config.toml
num_hidden_layers = 15
hidden_size = 96
num_attention_heads = 3
num_key_value_heads = 1
head_dim = 32
intermediate_size = 256
vocab_size = 1467
hidden_act = "swiglu"
norm = "rmsnorm"
norm_place = "pre"
norm_eps = 1e-05
positions = "rope"
rope_theta = 10000.0
rope_fraction = 1.0
qk_norm = true
attn_scale = 0.177
bias = "none"
tie_word_embeddings = false
parallel_block = false
init = "normal"
init_std_qkv = 0.056
init_std_o = 0.0
init_std_up = 0.056
init_std_down = 0.0
optimizer = "laprop"
learning_rate = 0.00297
beta1 = 0.9
beta2 = 0.98
weight_decay = 0.084
lr_head = 0.0077
warmup_steps = 515
schedule = "wsd"
decay_fraction = 0.559
decay_shape = "exp"
final_lr_fraction = 0.02
batch_tokens = 16384
max_seq_len = 256
doc_mask = true
train_tokens = 106500000
max_steps = 6501
dataset = "wikipedia_en"
Each number is 500 + 25 x the weight over its row's rms, rounded and kept within 0 to 999. Layers, rows and columns count from 0. Numbers have three digits each. The size before them is the row's rms in percent of the matrix's.

# layer 11 MLP up, 256x96, rms 0.108, rows 148-170, columns 0-95
097:507495491539490488496499498471476548505541497505497466520493489516529490533475501523521541520548484487501481476502496509468530548527522448510470514464503509507537506523541514483488485525527537487517519438458503534480517493549518459462520505555505451511462491506509474489501506504485486487
104:485536497526513481509508522449481486481525469523553539464466515473463509569508503497473496493545520541499480461522524488489487519471513557530492479500504496514453484511533521522523492468497483483535503485453494514504496542510519505485485495524483478492485535497528452506500496505472544515
098:524481515514500518478463459482475510506521474505435513469485498515517467485500491462476491488459492529488486525496499491520459510498519526515506478521472525453495504474525490562459487512487531460513455474521479536520486454502501465520517516503540476508479471499475476487492548527462502543
098:490503479441537493539554484487463518498506527516514506499519463528537456486488528496552471459525497506453447497485480506493499495537482495519480476506495501493514485518485539459450490502478502497503498520503476495517480520507504498537468500473491498560456512514496502447503516510476552501
102:484524505494515518519517499488523458520554521545504461492499512505472510525466528447500531478508501540539521506495523485507526464489489431520501503506547467536505536523513484502479482498508548527470545496534523519482522498506517504495541519497529484505490442501529507517470532497463505516
100:509509490440514534450501527476535473472471486535506505497511512513505486469480539490454522475545457512516502442489509490496460486475510497517517474501484521517494532528476496513531479448509498491501524540514518519530536523519519508485525468482497477496505484520453495504478529526519560532
095:488506494500475488485481459528512520489477484514474527496428453514496476499543510475500513461530489522488535449531467497510497485489514538485470458552502475496475510471512479478520476499479532508506490498520492475496461535499512522512465487519493474508519458468451513505555495526452479497
102:517506507526499510499509494466557491539525494510474491487528481533429487537508474490470499451484447552478495473492475530508484462480509507537498503510447508499514500538530545477513484487472467522508511518476518516503536482559500500512494496533522497529475536498504546505487488530504494493
100:521514513483513498538513492514497450518478508506421487463502496503464541481526492477456507505529500482514509505572492499500497472545476523480511497467500523461522480495521533551501513446516465531509519550493487500514482505523485510479483528483529493512531521510538512511514506490543464499
102:483492509500526505517499497536493441475489493479528511493534548436529486511514489510467500502497500540482494511482472530484484545439518475517483500504519504515506486526461537503495499449502491491440504461526497531515515502496530523561517470484460455484518494485475483494473509486521532521
099:521414536505501502531537489491488522494492475523497511528549490504482527453556514487522499483534510476481474538547493487528508503475546507470507518558484465513473487509489458462529506497511494508520477509485505478476507525523503500518514466522481497505493467513503546501537543499492523512
101:541468494477540472511522504488496435522478476522518523507491520515508524506463534499473487492533478510500507479520480507532477491513508475475500523514532428524469512520506499465576481482498446531518517516492465506506504514509479522477526550516518502502477528483499460477546515490517513522
093:492483488526504483491449487511530527552432467480491493460534527546527499512468441501512512472476475507485488503459462491488492512562493457501465471525504536521503523521506518491510514519463520478490530484470519492500493484523499484500486476509516495536464534530518532498519460490484494511
102:482487541517506465479505528479560486538497545506520486496473495509485504481491495502521509510493479490494565497482484472515473469541486460515485512466545462491486456493500479511535533507520516519500471487508481495451510557566519516523488485512502512503510555505492482508509499492449481466
099:496507464444499508548491474503506492458513450463433492490472498498494489550507512502495507497506512494460507529514493504513511513451500493516490472458486501477512508477507500479537492472512478484500450494560472471484480490517514474511546497504490469514512427503455517517491499512505521548
106:502536486487469455473505481527499509502483531449494502464472479514481529489501487502502520600503496529560540494522505490480479526535483478504510462504474494496523509484497492514527505488476484519481498480495494539457477474554480509508494488482536510449483484514489500487509538498551482480
096:483501510489483515494514493489496510502481506478485491526495533503506453455441516497491461495439486514540483490519510528466536551477517527516531519442492517513496535521505499490490482531523484480462493464488471523457544492468446513505503463533542466478498500498490527456503522517512509501
093:499477489478501469465474528444545461485527529502477488489480528480480513503479501501515495476509522507494501498504480488522554532505513466548516469511496489454507492499502526554490450501494514483496477456514473499456458509513502556505525512479517504464553514535509481537540532498508499471
096:502484497525521495501492485516528503525501439557516474527490475465524483478481529441485526477510471492523482466524485512523448505479544494507507473488530490507474510480505482517550528531430507521530526501499486536484518520476486494531540513523480555489513486506515478497530496522501466497
096:516517538506501464514508508497482527485504465479523472488508511526495455540586508500503529486499481465450484534490514518524506517457548486477513495480499516524500504502437474487525470478518524489503498515486490513499495523465499518506510480526468486520498474475487450545491457487542544512
092:481473480470514470491511527499441514542503495493504486517532534527454497485484507462518479489517538538505539515512527524513511474509508513500477552546520525489505481469483460492526496524479485502501468513502521475529540471504505450518504512492490533572471459502476489527462512504526477513
092:532473501494491494506504491505526543497480538476435484527449455514518488515541504460508442481467472543527504514500509510481499479511519538512518489496518454521492514490473508493515518489448527533502527506517502558508494498535486500512495508544497500531461516430490526524501491495500491487
104:493499467514557467509534503489422529522499487494503489504486535498488452494522479472503516463525454458527486492516499510484491526471554521474477486458517542482504482487516500527494478533528516502507496481498488499512525524454491501501533501537531444505471491512497493504475494561524518513
# layer 11 MLP down (transposed), 256x96, rms 0.105, rows 148-170, columns 0-95
096:523528477523494480505479494474478488519483489506503511489489491531521496536509485508485511543544466468508490538505506543471498507473533530504538498517497469557499505537474499474470520440481519556537513515489496526533542484487508471459557494476467500542482516518553497513499500495473515501
103:489480519501488485543512485509496521526550554521516434486520541518517531537471513524496534482512532531523522507512531518489498501469485483490539533491504499494549501530488521486480455526505490506529450531520513503504477514504516478454487475488494461512451481477526513439496520477515495503
100:500509497510495492512510476496523510523496470467497526502493472469474540553542488466478488520525470540525530513508542534488491546478529508456477514499522510506515530496508450518521466512468507498442528498535486533463522476509450486497505479515483488504488496493501450513508496520558538467
098:505548483450503495532505495527519459502489496500514527507503522517492554523493521511539492462497510537526488507534516507514512484494520481508556504485479510515534511464468450495503521485570540502497467472488495492492489519472469491524479479462519471459485490496477479479488473505481433461
102:501506501524528503512480510480461459495487531526505547511477494495461525498521472469480497532548506561496493493511505505524496509540528478518497514520466468458497482470521490488489475484512526498485501513504491455518545492518533513447499535526483536516498551523538464482533448488474539518
101:469564530476513518523526505443508503542497514465521492499485494489543494509528517543481487513476473562500489505495503498546498482520479543462503546514501507516490517488457466511464486479500548445479496478445503511499532490503479506515500535525502497485541514520513485518497492487529471478
097:515479561498493504553497532467525506546459482479517493494537486498515545471474486533471518518523516464491491535503495527494457500514512477526507530479483499516493492489518534505476523559502454514490517449463480488522526477515514480475476494469503553501468521507530464531468489499503516511
102:515508493475478498469512441489492488495535504506523498531487512471531486521473525491521518524519494444498513507494488458450512519575490471537489483496492473519466500468472495525510496502531514468471518482480509482542500497439460512509472518462448508531475512533496512525503519497518473463
102:465492479514490488482480514505479479532476481527521499467470497460516527482501537528520472496526493487520511505445488535468459460473536525510508564527482504532495573443465493471526498483484486509484522465479476488468489478476543501501520499530511506516465492496504537501513492478517502524
102:506500460468503532527503482537477526501523487495512487508503477528464556518549488504488548477530510516483493524559484505503462528499503502505510504510477517466534469519521472489488487461494536514491481447500501531478468527486510500478577489483518526529511521480491506565476498485497528512
100:451508487530522491515501487512512509482496506543472490470510501524498538501498493471446484456491559540502510498523518466495484455519460531508536561525490503480552507501490476467550506507527533491474526491513457516501495551472476476501491514525519471478487507504487484473528513476487466509
098:509529501503526518464510521490496482534489526479510509527508468474485538478483491504453495488483514466512522497515477449526496488503485512489473533489497480507462527489515535464524499505498539408504506488520473485491454444518466456491462473485481512527511469538533465496512486484511533499
097:491507529493476525476514470476544503455445536442485528478533519498500444462450492527507494507516475468495511498488530536556505479512539495500506524481519504505486529504436475488498524535535468510499504508505485486506495493468459508493518483504500512490553505495481518463508475472490475485
106:475480457494464483540470488470492477517507510510484466497463472482473501514509505534494519531493484512549509459530465515503498464516491509518488539469481473510532483498496463481451514523460497579523492527507479481535447525475468518514499495476502474510485456478503516493522541488518485525
099:501492458525521487490518475485489490519493532506508478508519483451498498472523497510475469534511523505494484479502499513483505515498495506462484463494458573484493475486468521511531483466552485468477447477528453494469464475511491499472515525535465486522537509510534523532496494548551491526
103:519471520497509497492523507494497522443521499492490514502501499515489510510490509501486506511487512475465461509507505490521500495451464512502490543493503533491510503509497513496522546549504511603471513502534498480557539480528472473425479502510525483468516528518490501488480546513502456487
096:487558486532516468497477526459517498529522485502472530464503533522503468480531509483494497498483551443547513465496522477477522498472501467480521496471504497496534450546527495474512505436502459494518537483493478538486542496525509471533506498504511496486540494515481514485509512515527516519
090:461517517532504497520555499510494520498474478484480509513490476497536492502476540478493542503484453531502490510504493476552535490457507496524485484509522469503476494491498458474493493527533494421489527515492486513503538500507462463508489494487515510511426488466456507499457506517458526517
099:496521475522521485474496496453511512486499483542509497485498487532543530510500511483495508498535489508482426508502574498498483521539489487489472480498519505514511529502525514481516545456495485512503543490506527473541537505497478504524541503545450512503471539540532494475495492509546508461
093:520532500508470485479524472496497522546466539490505515514489558495487497518474488539492489511501478489496485495514519460521526487509493466533517539529443498489537535504481529491482493510476504577458505530501519444506494498510536469511508482529484496512489470496553473467457506502521479471
093:550521481479485478540483505487535496499507507504483524508487482458503520525523516445495512516505527487516521494480536478500525502549517506504482486496512512480460469450499497531561533484528481488483478535445524547475499526443498469522501520463506532521481461488535504462484514500513487517
092:515527489515518511513485538496473468507511458531494481519554470480489513537480474470543518498520477501561446529486502534462507480507514484497526524478491510484509455496498498496497509521475476527500475506493506513528545520488493483549518518501469511503446545470517485523523523516568477492
108:489481522526489503483523509460530523480526498535491507535520482441511537534502543506481489515559504461494493507504529498521539488466507518535499483493483490516472549476472491456501511492487490492487483449526510491486515496494547471497469462488532480510494502480584478511505504466536520497
# layer 11 MLP gate, 256x96, rms 0.115, rows 149-170, columns 0-95
102:500485443506491515498526514463477500503515535518494521522469528507502491470513462497525521488527532485492538492556488523526521506469461504465523504510515469480541541500510469471438483526528524532518476496519453507517541500478505527496441500514504519513500470518493528477473519502496495441
095:469510506495501448521551509501490473504525572463544517508510516483513479483497477491502472483484528469502506516498525478508443481490562467546497480526483509470505507475519552532491549502526474501531499503517479491521502539537521506477493522526485494529526481488503547523492523501467497500
103:486481504497479499489519511476498503481516517519481524546479495523504494506508498523486540548518509493477474498498528504503453491474505524494512456445505519467523540507489480545486531482544497528566495511498446528516475460484543488484497518519564520480501462465544523517507505491526507469
107:535468499432528478466494503520509468512511442504524518515525474486488511473496469506507515512540513481497466505496447490460474504517484506473491510497458512473568509483519518497482506513503508508541524475493482476511538519476563485516507474512504502506495552495508521503488488423496508516
102:484496480485516497474507516477462483493534528521525523488498547500527482501492463509490498516512512469503511502536474490523481537488472495455504480504452558491531532535456527549480488509551502488504499459516519494526485468567518531513487527483519502516478537481496498447535476502499519470
105:517511471521474471457486523505491456479514527510510523507505462553484501494498478554477473505494480484506495512454491498474510537483484490509535528474486500487544521446485505560489479524525496486481513471513491456518509475530509527497500506472563523505528514474505541465495479475543471475
093:550457518485449508499507486510547512506541566462499528551498486508500533489482462507479506475515483555481487503495542543465482513503476444474506501469444533485487524493440496516512472488484470516481521494497484504497483504505505524511497475490467474526514509511492520532482496502490505513
098:522491529474479437530524511488522507492499501479441542490466491496491480482524485491524520509476538497488486507495465504465480539506443493495549506554463508510534496513492530523481498473508528507449511511481512488491526507501479511517466545544509461495466478481486530518485515499514536453
102:511459500551546484475494517470537506507484450465513492474494478475515457534519516516490529503491490498519468484540496556514449508532494477485497534486471484491540514541489472500478519517499532536512503518501512523563510516514535537483504515496547487483472521497498520516474502481509457465
102:531485499515473511508517532507526473477455484510516467511477471500480415503525533530506508510510517489476510497528498490484474492483532511547512451498474487477508503535500498552482469465528522541531471544492514510493494516504504503493479542523527473479493448435497467490485520501477495512
101:548495530517523461496532502462481482510514494541494513510521510473452480519494484483491492474517519492494491512498471517526524491521497480430490490530458448452477518520484534471483514520530505521486517523496500511553484514493462484474484518501502465497506482502518479447472459497469433504
096:486463490521461527464485558464466528449461537475525510513467527450512513518514481485472512536529494488500490517516497526487513518480502519482517515499497484477505519487488500465486464539491452513497497497557526513519471502493475464508493505471522496519489431530518509536509502461525529494
098:499508490501522474510507494485510492485525470483496525540474518505486501508515505510491533491495516527497515464499470543491454510463523507477519552461423518443517488496487529486535522486476475479509521524472508497538464478475534482462518498444446503503505467471520501486520462489506542499
101:515535459513463540482512470539515516494494489482513539535494521494545492467526549522491512515490464474468524497503489498495452536487492489511509545504488502492495545507528513491493498506512514532501531541515535490489525525512526480557495468494504467548551462505555499530513515480532486496
107:471496490457480536507489529531550513476457516493506520505499500502522458507492522478515496504535471540522467505479466505511518483499487453525501535462481500527508513489483505516506515541498494502524504495572512504487521528522541491509502495507492526551475531455509569482449457516492496513
100:507568432536502500466515519479520535526496503479537556510485493495500520489495517553481521507494479510513490474497456510501485484451517473487510479472503468508480536520480506482491517541500537510515508540454522502492490483500542478502514539529530466506483528494507511519448506509527540492
086:519498530490460512476500520501517498459495522484475481487480517486466486488487505509551527494495478507469471502534490486516545503524516465550486447520504514460528492508494482524466471476463526455477445442495434520511483486503502493528493517504509502482517497558498502522512550512519489480
101:508473445514504527472528524512540501519451511522510488475480491517487498491500502487484501496501480508564478478468480515460483516460562468478538494477494493480500521490509496513540496520475540509528570517530527545515499532472518504487515483463527480539498468475535506504503504506539474512
093:505490453493486517573480481466508476514506493459467513499470538529509498518458496545512430500473495492508538506459472486485544477507508503517467520520504500463477517464544562485489534519495460482515483496530493493505505516499503508522471516507492522486519513523504507531557519492502486516
105:454481499457507482492492557490498474514492504476518491499506568507457474489530481468539489476511519515478478526512484490484486516488502492507495520526456501534538527513544512494506482542479459523476503510531503471531499479502498498510499483500484481464483553474506510571477454507529505455
098:518517474519501457543561485493455530484486495532479549543483479544523487521481492513494466478475523512472505496461480473543512469497500475499489538455507497479508505538501519512465514457476548532508540472492488504528539500494524525523517530525477463517520507509503500474519516468514495492
109:493526457487529500541469504505504538511519490504508518505482500497515514531503467489461489515516520500494479483514474511517512473505545567479515524490494469511506510515475496477552511490451506517548494552461508514590503526475481488488487524465526474512519541504485489524462512509468523511